Part of a small language model's weights: vocabulary 8192, untied embeddings.
Each number is 500 + 50 x the weight over its row's rms, rounded and kept within 0 to 999. Layers, rows and columns count from 0. Numbers have three digits each. The size before them is the row's rms in percent of the matrix's.

# o: layer 11 attention output (transposed), 128x128, rms 0.0505, rows 2-36,66-100, columns 0-127
# v: layer 11 attention value, 64x128, rms 0.0446, rows 3-37, columns 0-127
o2 115:494554484524501465447450451550472532418460490506513442523522538490501409430545472500521649472487563463482530521436555496414603438484472495516510520602422519431470463454503426554483418523505495599418477446522480523584411581451486526514596570526538450581449552510516458471454506481547496553437450441470508537496468489525467502548520523636524447550519504390612474529558443518569512497490
o66 093:434425461624407478459523537461518512509508499472489589465503532507533500549403533468558481494535523510468482497524545427595497534544584369529501499467561410557562489562553522546498509541556549429532481465458502424498523489472473446422541453442492567371492475529530569512516511493527583420591512592508478492477599503465503494488503465475428410569519481589502520529497498525425443398413
v3 098:486474524385543466496381491429465481466488464533450569517511470474578498586423533427412509372520602496537477531446542548449487432413473512467448455502587412530502561557519506543514470479443475493420490540510632502451442518459524394539540535524549485564546568588527445480483542536487511504456428562499463451508489540518449441506541578493556553549421504548474559564513546486519574537471
o3 116:500477466442443476564461529469523580549519536418575452541541442552547498505513450524451590496549481439448494517498516577488543486591541460534531471570450500548468551480519617410535474438523537494383477480455398569522499522546466623490496547397499513512445444524441487507415472527474439514487530500540506517405445438496469541553450411616569429497455525450515489468592439551506558505576
o67 079:496460483608558469485545437590548522480469423512521585486380523497554510492594536499429514468544552393550478502583422514555489528506469468455637426454525525452494558498480414481443481417470469579488483470507589519435493513535601562521481498530569506557469562490535577455517528491456440470422423521533436488552492496486527409417538455466589581431544481522481508417502513509514463470472
v4 100:474465563564531468453632473499471413521475477449486512531574528578482537558498579416449485525550542448589524457444522584522484463553449453538562474503516492522515535438532444376545561419494572480438362485492420438484541493549495456515506583516538567569466541513517555443436544558462521462473399528469548427539393507427510510575541548515469493414454548487535521464471545506494489451454
o4 123:503561457510512479526506452421629561488438538432492488466499551525460407524553504452543526565456456574556519482480540438422518533545526503484508457545524533458449525508561562498517495502537527454539584478454465502510421499499363499513561508503541461477496576505539519547507336503454472537459499624521485510414468383508444551510506526454614452434605445578417523581480457459512496501462
o68 076:583550603536517529513512462469428419528561487555470454567471496499445511556481545519490493411605446441540490491433409523549512517505483463483546569521407480443432508564455435491486504565416466478544500589528520510504534517472550517525502654554482546466447471497405430432503546472563490516560519511537596491555506569499465414495412464535432435483475540381490569509463506553451559427483
v5 100:488484508503505498476423513515456559486490511404569471489463498488471534523502549436523536567556501501573483654512454484481563505471424468496485441560504490521479573537561482399579562459480460469528533519554539444562523503483450478578486542472477438399415576533362439460539534538468581465439490473489514535418528463461550574425461546606578606513516510420584544542517487440441490520439
o5 122:512507385558489478452465485526541465525533558576555550470448467487438535538504448375525533417520476457569528421550539513450464434506515456436511527395413604524507565506558538519536443466528461454548512512513569484555584497430598461477455541541443624541502507524500447573432428569521417490511430559502558485516429561483544440515518475498535452570515414557416421493482547492471537512501
o69 075:505438512586534444464594487518537512443447430466516474553546494477517565513534582509506456604559492435576483550448522444511617533528467490591538480508525353513382465523476453429500472474427425466506443539483488475410497494544429453463459556534425507488446514541572547434577484547427449529499584535474503647480507503477482527529453507472507601464484449520506545562503565531514423482490
v6 106:441526400471500451510359424495587578479557539489543466475499427463456505538501516470474598529549489577467444590503549550545444484535510523501553555490440475514519504529421557557479461533440574430514505511555519477491538596472568517475445494519502465424443534469483517403397411539391484460419443459436514437562474503576491497507523461515493441442501437543559516497448539415424463550582
o6 121:490509484531432545416461467456485383556500505492595482559504513492484497566519458553494599451538493510415448388402516444547566487478470525561484523453538452518519493525515418561492489569529545423501544491422525569560543519413496474512530412445566578548570504541660492471533536451429617554518539472443520447517441453565513469419493506486578477513488460498470534459476535493541492402455
o70 095:485478537495507447467538466552506502537558469547549476484516464474518534531536500483468578430435510469571482534459434534615484538519496396455558490474530471510467542479388505510604428457462525486502406472485538501425596564607503556611447509523502492581427467462496485512470614561506439455451440503597520518584418453499462413549506440548565516454514489464480447459465411537505465524627
v7 097:605497561508419490572535480468395445565514527492449525498526431499552477532507441467541538502492548454453415519403522510443441589469496526521534458471450531504573574591564495578551561419427537538515503485453426531509481567487549468442419451433497483426432446520423472518478548377501447542561511520531500570510476548585502540428582479522490536510437600412467483430527470537437478550514
o7 108:531503522488499536516443476554499541604521499460523452566431467484585546555472368483508426461491474544525434502482539538492567554608503466455520517549461438485384508527478413447409405447481519516505488498522547512593460509491627438507495557512561553428467488539577500479501501432531576433504484497484531431499504472509502423541533445534579375504456555401459525566569549474588507491447
o71 078:518556475503435521626486452449466507544557492446464585459508462466510455507513569462422494562477478558396515545472520516403461457414495527495406510470452525532628533578503487481454640469557451494453588567489511540539397523567556503464531524432474547435558467463429521507542476548564460562524525533437399476550532435524444552534478486503577472482510460526534459452425497482536512599457
v8 096:525419576539472562435476593426562525496462418427441534595509527518531534409458485492496420491524509446527566548434540535526528495557531579502568449504505506449534460531530554519473482504590511374558511460551444530486513393394397483411479534596481505484541462547496536512470514507480488579535576512507536542511538470465535553445549477516482444569404545544570427462504528463487489368489
o8 114:458477497558550550494569546451554492496476489467543478510411614521552563630447483469471589463492516594462484435480485477428477510438546476478507475527454428523562531489465454469483549461519485510505492542428473570489451523457504523521571326497608505479491499475430496520465568473618456464472583513615437491481491476548563428449511472538564481596546430532492428497461421522433515525545
o72 091:558521478454503590551518525453508517543524514493453493565591414528444468431530489601467423566485490491524570535527536561526525518498475572478444438409440533421452454535544528491492505507465467394508566448534481437451529443457509515355459503428498423473584484542536526490475415410463525581513533466531616549478501446495463609542473524434462473462493477534561499553550556523575574415542
v9 094:593476559436512508664516522535477570405510551496464453557550500518508475529429502470473536546446512554430542462504502505495430507433548502483479434496501491512461564592554582428396502525512525454478488457532483537570410486499429504459436537461394548508512446546468519476531512539489465479555472514550557486355568564543549453613473440503577506460501496419433428561446453474508563519450
o9 113:559536520513547483426551543485546534529504486551492510585469556515523492450501497405503494504527469412431506558520437528525522487506592530449571402534518436474473519425449481495513472562495475583463570448532473431481493612555623538457435543508392529524530453456511543493580548576516530511446517367410510398500455478450501479466494539601499537519430550435523582468468389475432523539482
o73 075:445501565433554446576494498510428442551556419522476524529547395431480619609514577626402434476519431513531473576470493534553556509487514524542460451388485501505451591549444486468468491577502477481524506553448522553532477472452499468464528562522475541472463531467497458439502432461502436522582521496453541552455490597472516571458484493528475568447468434507475508524537589545487538365451
v10 102:431523368485534452472399492465554449531498526509423575481531498484578414578420532502541481548520445580441481485586449536547484506426513539466500434549434453540567481443583550481557521518553430491534514397592434580515509543550490476391432528420499474506546517513554486452627509522524507531512511515490496437523467457528536484428550567421515601442497472440539504456431521431479529501509
o10 114:490555501479498527490529443442398517446491499551446472510485454507624527440450564533480424479527590576500442454539582467500461498555492499559509574541522547454425581595478481609500509469575385526469541532497493470570370556510530509508457491526474520445448530461524488527501497492441544469486564498456497446541442568494500529469545371566455523497454594502455362527493434470491530606483
o74 088:548526455491545410437532470522538521496514426532549425516577503492528448485528412550534498452529581435569597472524406517547542477542448537521500514594524494535427390439399453434447467522521560481548415481493522521402545457479540548507486559570504445518431541465542379527528548456433503562521519504630573546493445465555472439557516522431467504465488502514487538530395499575492571469474
v11 104:505484476492481486425488587478413602501491532491521605449399427491497613449585510612504511532468515545530483457539512556470492469481538535533475557556524480521501424530492484513597449557617598535563470490520489520509480502539529488511423553431529372594513425440452450429491529556552512527501523601484503473516540467423416488576499466556445549537557465508482509489408529526475535489401
o11 102:486557484447578520581539537559562499521470445525429522508447515497483564541478515444606505414560388515489501464560489468447561520550469474480479484542488480551547490542523604417518439567592502451524523508424540488556597532490441477447439504511486511452465422490488514554464394514470524409478539543566438458412466532594551492588517485462462457493468399540479471544508389538454557433599
o75 110:381419506427418486477506511494523540537458428517448553461497582520476494456447428524525592448489647494475544468392561418509491459539484448531515551542513573416508405541452494543551590540438555490512503408524479469572495551526513531555498472504573497528464451469519442538454544462459634483616478552486539449468527488458511526580589485472432429431526564541453496518495537473508497517485
v12 101:423481478553430461514554516482409543551516470410531519448538444462370480468454484462478476584507490472488556507504471599469567537458471508537452507580545561448373567542455435481531452491527395474471534506538563526512452560534522526526564488531578530510480412497416543582573478510399498586462576550462450422495484492529525547497530493555462531397467494458459546445549508496476408428421
o12 114:509514537568449431470494455496486459488469435449535484450481563472590480450525463529467461527445476586534535464533494414593450595482613477442450545479512493463607534568455470454578415512551548507532567466424538497532507477464498443420451462487547497433484492492587531451544467452532490446565370453509615528547581486535485528492524502537462434527463416604529556426468509516527584474583
o76 096:516451470626484451494462538408516567440429520512496625532528452522454488471530509474468493561486512481496484553508477417414529494465391591485567443566529459511457459520475466549487565550481443485483476444542541481557470469509539525501417466536460581483486601450510560451550502504492494467537561605437404506458539484490532488445606507425631539509443509543509529457514625493527471439398
v13 107:504456418538541444450557496421534400418549454566591565491465463454543511477462466500478527510512497498533480575492486504477532444528446480506590523579625459385521484530540538558522505560501458589543526491537478415527473571484404504505466561550440545486498443557510571520520557546434471432566472431357539465452501505437464467525538439483444484471488436497602550566470534504433517417556
o13 128:453472477551558584497618480559570454497512481470403435442441484586468560565528487549467489516413389534524469493464473527572446501484506547492471475416443461547522490524506640475469567501549527596589539520438452500483474539508437569463511412536471502446575485485520452570473485532481544481491502511629552465382539419598437417529446479464473471531514503514494528502447487475579478536476
o77 084:554528535566535420445557498491524421497573482518463456548524443512502485513481479497498557426489518399512529537414457447508544542474499400586560493569514581489534486507433387541579446457505445570540401573555492504463533533513477510500496520540439600553489433542549501465488461508497395441468454432474470588497518524555519472520526504559501555451505484592514532568342509488450499379570
v14 094:422564464534401462426443469525458578400467491477546503569573502522495412584588586482452528579501514405435522448481523525507467467554507482460494483563511497494522499468526452562461442510468553462429433613561512462515525523570417513517561501397473495512422516557532443506495544523474462532483612425535548472502491395549532493480492598451451473497447490614521475521511524557514393552521
o14 104:459409459515522505565415575447460475511423444461565481497555447483471539585416608560524538529526457471564498458384471499443557476487461525473534485500467485440541462598506443576530517535550509504559571535490443531480423452424545406478521524569429474497441417625459499393479520479518514515485554496480466503510562446507577549603496517493437574456487524472503499443579498583591492472527
o78 078:495581478592420495454518470487481478462477411462592478630633541523487445617556497552542549452568512557444536588450403544531523551493525483468485426471497451581459575480511368495363467524445521461503457487439585457503520526512474557490516564502518479531518482483487526439571463498529482474508488603575534521507437551492458518446457468453528410484484454477563481507518488513436497446550
v15 099:530618625400434489532553540506440473488550556471537449532473456499508468509528444459535393500420455543471468415437536560533499519454520518469481544452447534429504447479500539474616538505517434553555553428444482413491457508525445535547482526528615465501485444500430486514467450547505498519561519500501522404513575465508507565563413592504481453443540640533532427581450503448508530542510
o15 106:527410604462554502505520460470547519470473451485524505510581481527549412627548440462478527504542554455544449476549536520534459456491494498562524532474517543468585574436530539525514499525438568528588519452462566444535426574501479491548452561539437453401448476540567470415471540479529473599453465500513504405465485578400513466389518474497600559446458499490473493387522396488559498518458
o79 087:530463513559495509577479551453509465486532547528470508545431455428513510443522507554499446491509531534435527515525486442480442522522548483481451477600480554455574431477574672561565496563574471500505483484517393464568516484470484427478513479534629490526510541502508455511488464553504498452526524522397550483466524453509441585512553556331514370520492506391517486546468483482408458474579
v16 103:411574421504581459467526559422520547470487511533557420514435497475442494509520481462394444471541419465521455512445500577534563563466623442480458446447523556446558442484504541457527466523412514445507498580562533493585495498521446495467551410497441475588581491450508461528516497438426513545528398434504486499530558565480396599475546460549534493520557561510453561450513451455545500581467
o16 099:430540449451481517495544444490403496469463472530553540456419527574468507500463557501490488592462593468483532476563513513532482577487532458454534428544548505527481609464453534492502484578474513508464434527566606621379477527561437439505470478605531434454406547552498585477505456511553501418503515501453499486528568549389550453470473494527516461512549355470487533538501536497426452491575
o80 089:575522448507510458484569515591560503512563502394551620526524480534518493486553509454533520494491516468489437568457455428532491548518498458489531483410507516523638394497513494438534542521469527438479572490507474412395527606505517424458476454552446531585508460487584511496468525611458434507556443429465464492529447433516518454592546496486495489464547435577531495552377425563495476453493
v17 101:558493523523473436606487487534365573436413582589506427528441552462461465524423571501485588541505512448495462424469503484509488500451508514483542522523412541548581515470462534487531567432473411484487417547608495495528472474445551556454466514503522404476518465490524597489529520549541452539468456519617514541564484466519453466471482581404513468543513394547504547551583559470549458489557
o17 124:535458462521459501484507513485508550548538490432494582535561456374527499485328510512404563493487521521412483527535537516524590512542505595509443456484507496552513431535474414510504505537499490519583487551499506505502447550538482558546525499536505544559441548534523444521469440467463390560527448520452409374544486536376483510609578458510484475455506523500516451540429460516594541403563
o81 072:479580557464549481469474474593453533465541533609441495550471537558415547484438570440610410464517482410506562520499492459545444454383482474474591487455464471473462517438462504490516462548515485476423497496562543509461554501530467482441498516478540433456507543423450508604521545503585549431383470568434526583631450514446493428436515566508513478490564502527465493526559473543536519553552
v18 096:425509509567579491519441545460595513398494523443517475481558538378515596451556494549484434553530452497421518470405500446607575531551424492456539488497522468571446538556510445614409523449497467542451520471522401470443497560476589534497514451490424423507503499484485539432555477537475483487486373466505492483508458448504450527438523450496538480526654497528513474506492540528436554482526
o18 117:567530503441392620443502520468507468525505610608470413505548487521539490627494518413479540487498495511549533523514479602477525507425489520450444476504545387586531504522512523531490549516495547434494496557456532483519506464503538526465483460469453497559457555522522544510565395479514514425494536342498517521426465461527488426424474465451486531548576546569463574461377467495559419494508
o82 075:415589514470500587471521493537483580469528468506586556470575573584580497447433573459577506492528484512452407473511450428518550413583463490512551443526527501498492485469459370525458504480498490545459424419497543514498553473386463470473521476502548422425535450516525535485457650504477533566527496564527386509577478515499478477568458471429507545599514471462481496519569488551531485454433
v19 100:481583446515566463425433450533417473514502559506616575522542493497485482482494522560460525553554558502536544453589443494425524541374568487483515473413468456511566511464465465508519510594551516444443503485502447441545427606468402439504497503532560449435536556547504487493525438521483531521450442501468541493500453558410407524505478405432599512564413512555535542493509475595549503569454
o19 113:407485552452453481454472528500469575484545494529481476450557551430513449516459573475552467496445517447568376529529570521576520515469520587498544527545535505503437528536541538473459481393574506497554574470510536494421490524445540529508510584493514504462625368547458462502509467487453506443409381541410427575521508491552442477537553620442468468521481453557507460449531528502504615474483
o83 093:521517455512554475436585412570524607444542534486538556596575523525545470417551383544491530490567528500535488450481501487488446552578552368476442463415435485490548492471460488433594513522443478426425487505509479503462500563502445470460478496489505414535432553504514438579410501574482499507534511457592568557628480430455512504546427449546473539554516535559510482512466433486564476499494
v20 091:566509538483450509544555468486465587558531529550562502465518623570448459449487419485402448586510479496524531460516443546504447574447450395456384446516444592491488409601518470462480476467497446553518528515534545487476557449501484470426431588505473463535487532472543529439464554415579507443497461523436483579460543542507521574581488575500503477532480399539461405460484497542558436466485
o20 113:475508463471523421537545506456421525570615426399532549545371496506455496380556528506514499487472547478520487503475508468459445492487482439495470525493592583539467585457587507394519540490486491448562543469477524534500563568619547534541498513569463467562596391489486471470466415469541476416469525376498494538503491579472462454470450495499449481520559527524538467609526512577518521457514
o84 082:467529515510418448541467561492450514474486572492453541552602527504477420434431467449471374498490419540368583582555488548573559498507488531484497466515439437420481590551427498574551495575534459506561536463578533496469557434498553472544610543474471521434535547531460550518499597428505519507503473591483469490428492484453522484472580590459489460500494470401472492444502552535419508489481
v21 108:470593450546454472422537498480582515477541512555554493557439486527494566531554494409543495623500479475561587426512518499601527526427425520565463545489638545528537505503558414487514539499505476497520545508520556580455471460420516495476465439526530533632419585505477515516495496506440566541451508589487531532418476455464421507494538482481390487492468411463540459593468437527470561534536
o21 119:512471444569555494521518471434497503549512425440443518389478461583497510454627477532536523504432400543507539487461490498547550463528555495472499473532422580459501542377539538581435469506524479442507497504469425507530534431467520578524392395491459476533484507558605559506515570450488500382472513521541364469521504530545521504567481479410508494560576562572478584496486556501554499472478
o85 088:475489527543532563467480496485535494544494493400476490520504574612544491575402593545534433407656505484578471494495393386653504480513516488496529546554535480543470399537548569484547580497426532485474476497593430371445483429405505546440484536506521464510465465471503462548454484530478510529490446586489577502494481522497488468531526470473457471481505549480533520479472489516487440428525
v22 116:525538467613480517448552610588540479473493469506427460488536460529535470484496515495536517451523440509488527560524485428488543447534489480555593522473448490417513452460606477486507462515492510564624452550416502441512417436538508533440422535628495514615514490527563586471437492506494488545520392493350471532454480501465496489433399513490512561448492550493579486513456485551419480472448
o22 147:452478563517625562552556421458554504491573579567470552385506439481511494535484554470564478493421404499492472480460519349510502474467553464560484568447527531517545485480472516488445506484539430504543474547522453406533535543474424544565517461479510461446513423444462503410531461446535447476593475495584525442540474475548506532546518506436524550551623543507509481572433456439537455606476
o86 062:466611408444457455570515594585498539507473488387527524585527496486449446556502442503394497502519537555516530519512490528405496440516516469501474456492432511487581503528535493467604499547468514484448627509523573513502383526554570424383505424551443411521520538504488499500464466603546505537538487466493518522520507467530488512518540472483399571564477448501509517501417547597462462416443
v23 103:397487606540540545480467535466485549479506513461465453529508548516484442464495505576411545470568543551508404545488487420460606500536422469501434552495518397451512496470569509551502590501560550534460484564457545564497555459507481455467467525521501462478498548617507514554488440440509441494521538478609506395579486477515444576481453451496503490413541401475513415364451549516450458569521
o23 127:532547507484555591433515509512459460451424498511502487420544462529516448555448435479571554510459542475400546525508446546528549421495505459470537480588459408613489470473530358510492449504457486475562394515541491425443469409539539535527575474509532478514480552482482554489555554480519410483475549485451588534487509516449428521478500553485563568445515530591576383499481576612498559460521
o87 074:525438467552416396513537473472485461573472501563506456462596423501419451553542532563512530502591505506482441440387517503483563592577452542523486517450554526382544591517416466468580498458533479464443535525473509595495567585469406492512397486619549526555402520524509470522543499496485471514567570540574436486431520448496464526509473470464535489467472543495541521524414444461476521499501
v24 107:415409556550506599473517545453467447462532506508505582472507567509580485549555511501555535461496416534451507442552545548430555497507523513602439496448605554497453504535567604519484467471473444509563451494636480422489493479483422504404539518488380558487466587466522414472538408501470519437480441498464469480539573502530413456445459497497483503528472510525553545454503379580497509467503
o24 118:519554506511598359474458566472551474489443439503507518435576452550515420429530507451535474511450465524549586580526491475595491532473488444481504494474491513651551490490429571477409478479542477483434540557429513505539478487403527465513532457514438491529517426448482560603526542495622488500560540534518487538495530523521470379465499546470387500510576494370556502516525472443534509487498
o88 082:502457423479539650503559428432452467593607482544444499532566508506547492517556503486483539408466523452477519506494501588488486519471424482421496553533582540479497539593468575455513409430465529472475495557511524448411407531527504565475522424532488469493482433515502505450525460500448491531462450545478528505586519460579439444538488506543516602444551502542525412472408498573460431528628
v25 101:554372559471392499497487451539537484559494471453526520626500519531357475562449495513535541559465411467568560497496536475535476472480441478419446419529412427455498483467510517509511569445444498553548470488509580599602528574555515462457479515485512548554456522518424587448495498548472516536488562419499522454506530537532567581435437460513525494521509475462448482609478497528515482600431
o25 112:481632465513534536530496450538384564473524526526506458498513504470545508582515551462544413414471450544472586450547499509450494534495515522478493516603510546520485605444438455518533468552506512491553555363348441412525532503490544511505523528499597493591492456507502531430462517469521554506471566454520415461556491585406552514477534443423448467573478498423490444446553516496510547447451
o89 089:583502589558463387491438532512544443523463493512460470503499465453442472521414507426592500545490501378639362524457513478538584576497596510522558498491443422524492494456469562458501430495500466548496485525544466492519519518496471435547491521543372491483577545505442543430510472555530400528560535516533609549460469525491516484437458534572547561518447506417454555520567508518511497468458
v26 100:444445499487544507490517391537562519556537579575443364562559438486563601449479528553554529462428476515478559472478455488563478512510554491426459521480507563413463447519531464474487544478531592583529362466424485423529512531569458474573547510521493478561505461443429486509472473517476514608485467507452502543523532490512500593502482547404490526459521442516570480468485572572403452413457
o26 114:375508505554484498510529448508470463481501490546542505518508484561490489559603572523493448467489455530497454526566457328497482489451470476507492544475544502626538420434528473493493507360489578465491534559501517499475482399484488423563561570477565470483494494519525552533535424601527501502468513439528438451446523469547617461550487516579584420471537591516529474427460433428556518538461
o90 077:426528594357445447521543526495504576473456493473445612521559563481424538459455532577545415456481443502431589552486458525524513449520523510591529472508473487438532469473568519513506483553557474496514436469528436542561623539495399482500530597516509479497502503500516421474480561491537577461568534627527457550503465550418492430440475470497521485435532447423439438551508547496531479433450
v27 093:564513558431569577496480501483532540523489534417583601461550463507510490524437540550453518462505597437540518546501571451539526463597498555470439527467507443472532481548476478495597614450443465419467552421555572498490555493550420530422508468461617475556437413419583500576538552392505548509465480544443485527471553538472523483450533472439452440512531520476526522518483501467382442491519
o27 114:460505468454387603544428510563466539532513535486533517529579568437518545376500446511514487476512537512525401517505365553485539436571448491480458506497472487506398517528528556549474522484519570586451450461536557544529540447551467493473487463526517484507443435445553555577509436393406453414614458536556489489499527453505516411526544537485511564450531486495496428536582503427503535572569
o91 088:590505507625548425476491606478539452459548432558555471609536500479463457566495507494501437477541539436526569558500559401528423543593445539529542487512494464450573390462536488482559492576424464419505473504499432480493505454458470523522513514477561462533554479490489468503428388513507412529439451500549598534404491576525458536474512508487486479510476531434546548476467557466480465460639
v28 094:481485482437513562474523524488488525492532552440476479396506586556586511546591556535515487438509636605534384512520470489564537495427415452509544478505472469484561579487572470567430382575523502434495409514540458439416415510522518451529473482460462509514561458498478579470532534464506460534475537567424451493571546510447521478470550488538592557384513451547485532517531443478569490545514
o28 106:556459538511512497440484571527494486448518443501528470436474463537429608472541544393508498459485498485519418502461512524494511500557546548576450481554447495535568464408540549502400565558460563460527627543549513472510424544505461518572476448540474513433426496521508475474624484515596376492462386496481620490455448539531550507500567527536469443477509569475484508497432424592451430509520
o92 083:405475428455440429467475420408450539491450522519500532462525649444600541497580372522447549551510585484590495441544531494498463521573435448482545571472531484528516597518436418530445517458417575487517441449461494520461473549566558557502529497470484452485555526518561459480554508468511551494477617449602544468552555460458523426436494440549513534473533540480493546478533504451475467497508
v29 106:528458510548449636460503483538479458512466427482424523525489417488529573556490499416480507498485549543479476434634491449486460558559510496548494456472513493419510503512489487433474508491536529535568481463574452439455444529521421455540478610575529560577583437414564553476469547422401448414515507451472487550497404500534514520470557537597602512468545565507578496546537522495483397514467
o29 114:543406475525443441456511428434538438548469478482570510578544625436487533476620473497557441462480544451573562571508408422534477468450563455520434426549484509535568474520483573464548413437532496477533523488474477477548528550488539575459523462476515501424437573473462487493521485564503497567458482526565459483381450553534531480525578504411525517577603462491526495543521443417531454567452
o93 078:559493515508534508591518533569447550518510531491491534479516442448543485593499373483507497560448415559541490452516573545535424487495474495484454496452437503487501572500498390487460524512539546438515586525483583568465486559532468449602530513619571496477536458479490537476534458481537470373436559369499527461512518416536425478487552424477537438423502517507542512524507415416436586583505
v30 099:546523537435454454525603476517641474462514475448517529473552424524413452493523566372438540519477640509552532458464452517510560395523447433471530533567489460538438542492507494467610416558542505527486493500554490488540543531460491531362505482407428451558560574492487481517453484454441455476523500462502498471446579612602480520574500549460517511513490453477489470499570501479507505545528
o30 109:484531556412516457533587511527469542555504407403482521507416509514510553482552460526451526494497506532548565501445425526494462455399398443507426436516435417567480442481516479449522518558441476493533535520506597551522503578539506544580470557522571528498440447507486482323510506558476559478532503440594487544488409560504429551566579565581480521375528509510481509519543491478519471493461
o94 078:432483548518583534391542507494555488488516491430564448471569468526550488495551571473519493514472493463581426532423446521552529568554545530574542447521481385485424443481511511413561453540528483514446495544481458432490460490383507455452436517522358567481443552590586463463487378571491428590533432576529577528472515541539544536488441541541486570523494503432521508475514544496515478488473
v31 105:523521552463528501558466457598451514513441436472576538580544452471482492451437445519455582463563577518523422549433511457448465434510488533531504529458478589532507470575487475485490488624540461551474487555479499640593549527624468454547468456584500527422594520504455441464548530539526480453468532489479528503469516407471456553375454491489474461448436533489560405481523464443553538548459
o31 105:424542499444453528526485544450553497510490486492481538541541489497581524422474508555517556447558519412470588430470605515591460537479557554519501530461582544524502628419606437478463532450407432532505559467512453475571437429465554592434475522435483492497491413555486433524448556499522441531540519505486566583594452431487501505444534464520481419465452447561519464467442496523497588429472
o95 101:443483543546532500571466542501630430495528402447496492491493415565391462571583461557500575500429471540507424519415557464414481531469478471595550548484494490552566482486560419505561490529482437497476484488497494566582506548601426409550472419525480539513484494505511537472504423567567450460532484428552416501399504486520526539523439489539461476510550462508529449472563476411512581571539
v32 105:460488495567524480540472450434487451566508572532411445505499507564439405409522586470531518421493516456363421538502514504514495468590377528476439575543462531526541505568542548489485517624380498501473533473568536498524522522481516459520486535525587502525488560442600557428603521541397479419508518583509464522563484570509538507501536467462521512542485519500478443508458484503534551582420
o32 116:370468513590523486489482445466497549466549479501416534413498508510542519484459525488477568523539590481417538520559531604513476588441441486501511479426525569524512452437436541592513507515546474489405393470520492534508511469580503555576440532519498355565436459601556425486479511458553521464531471495491521501450476498508467482416485511413593453502535454458506548498573570469609487476566
o96 081:514470562388491415502529583456431532537497583550544443516436523501474485535497398528457523400450563542475581516501446511495524437514512553523500468566553502538457539512414379456474465525456439528596478588453528498536622479455521549529497502464493570518524537508494423527521478452436516449547597471635541515477435503450504578581482478563457511466454522477517501455527465446473563473374
v33 097:385434461577468549502519544481500517535472546566537531508562456469533433415544536449445552516569409544553505484505438487526515540412571469548586483494534451454530465485515562434490490444508543599452465605554464516420500497553566473473447427573502510549551495587539506584497443444511472457458544504455521524523619450488367467512451524496575511538529590446399427530458508519464531463458
o33 113:504550501504498483503585606494482527491510384472476611523466492541524428506561553540578428462430444423506544434585468518529504442481596416465487531492431404499516469537463566469471522471531456484542449496501477428491402487434511525482424502567508391582550488557461502439573412458531522512538575438542523491613474528501526557564493441502569415450512501525603545535451484517462516566478
o97 067:475473517405389462514523455475567554473558603514572481464533499516564504499474403467390521566494578567486463546478449479531494427532469433465469497515519543518552428506466489463548503485482496428512481503448537468505537558588563463509535498434534485547511522526515476624456531543512494415387558492504473459504455426575541468579425420584607499504639467512401511515455443531487507489569
v34 099:569461513514533465526454479521419489439567539500496491518409519501512448436561556462455477441446499450551496508382395530508538489412493518634528501513492560567503474465493402452439481497546550491552554452512556528443508569606547535463545532548522573530557513423445466544493497464506404521583579510504503523517422527446572561526460502501498443594508446469506496438429541547665498533480
o34 116:484582562604600588498529518477486532471441492465497481416433450482496494471491433492468532528608469454561427495610470459536427487499476474446492460565437514480506567524486502501556555560448408408460588555526517528490539468454475573500503415537527505575504444514426453503424483550525532542400523524462516526419519484467454516564581556498549612411503539525504516398556472401448515516525
o98 081:494542424499415401595452503445459569518548540473462577422446441513458508539432473400563518592432515575454523413461561505476475521491575414540478466437527534546519528506518470563505538569570524575519500462435554586617566483510484495472515521484491469434511490516502606516484445467604502422454576507516430526549508495459525525455508445469540381535500448563445493524492478497507532531389
v35 096:467451532533532506580605503489628449501451497482489489453473546516439524524471437385398432568445490499472496456499539558472388461502490493447575513442527500459537496594416511613469529487452495456487508384538434532543491422530474517583547461428535529506542500527441539523498443435538485499532495437591487563538564462469468440463486612477499495465416433437475531582478522585476458505440
o35 112:565527403446419521517518482485359470509509517512495498475635473488505633485480580533505586501584500469539566483491398515584463536501569580416491414467503500568461390490489599488487575505506531482507487538520438498465442527472487393557526501506503577525611568468525488472578490572418504487413525439530523506514479455502486483457526430521536475452515508453465451513502449521503527388510
o99 084:532524517548514490555471532527533542611460516438496423535482419477521520481508473563529427607394555551502538560560484543442493372487482489392540470528518532490495547461556581537505493510537567508515542427536483487518416486457543533502426514507366501492579509522474513538574439452529373535538527452416469449535562493527390441486488570477472374524450472459495551485530606474519505478509
v36 105:498528492469441467459538476472431417525492480479492450515520488514513553535491437588454423447419449532487488404529533448549555419483538587541471528494507537503444454466519512497493496480457510566440511500533581540460470514607530513537485574549545431558474493479451527557478473542510497506480580491428622607464539597403529551400547484585534571489367394475541427488466394482475520453528
o36 116:527510435586525458464476535547523493480446513514579535389621371528564503491474459469492470510437552536475544453574549471541441442551605504371454483594498516493492460416508526482408497480526482564453464502459455513413563551529540475469512422495496427383530507497523508515444474460607591495520518598573533472460462515517432484544494550555489470584450508473475523556494478506512498601456
o100 085:346483581444449526467435629600519481503414507525479500498445569544476508575468480469544474434493406593569473491477521540529500452493535447595515489429568472451506535483530545618464457545465557536502470468490500506569583567465444488572488546477554489498497502466506522517515546544496540419436534552545442492413515527398526526453503473488504371529507492433490434492523457468423551591519
v37 095:550403508489464492530528497473551473495420537474516482575440448517426549559584533600469433549448540546603619506547470478495547451595599443514422562542529474441505564520474511515535419486448442571513442531464480507503555509548580519442588464537445447458494540551521511527517572468475458549495477486524530475503555505441454450472645555449441514416437592540522522473498407438509464496473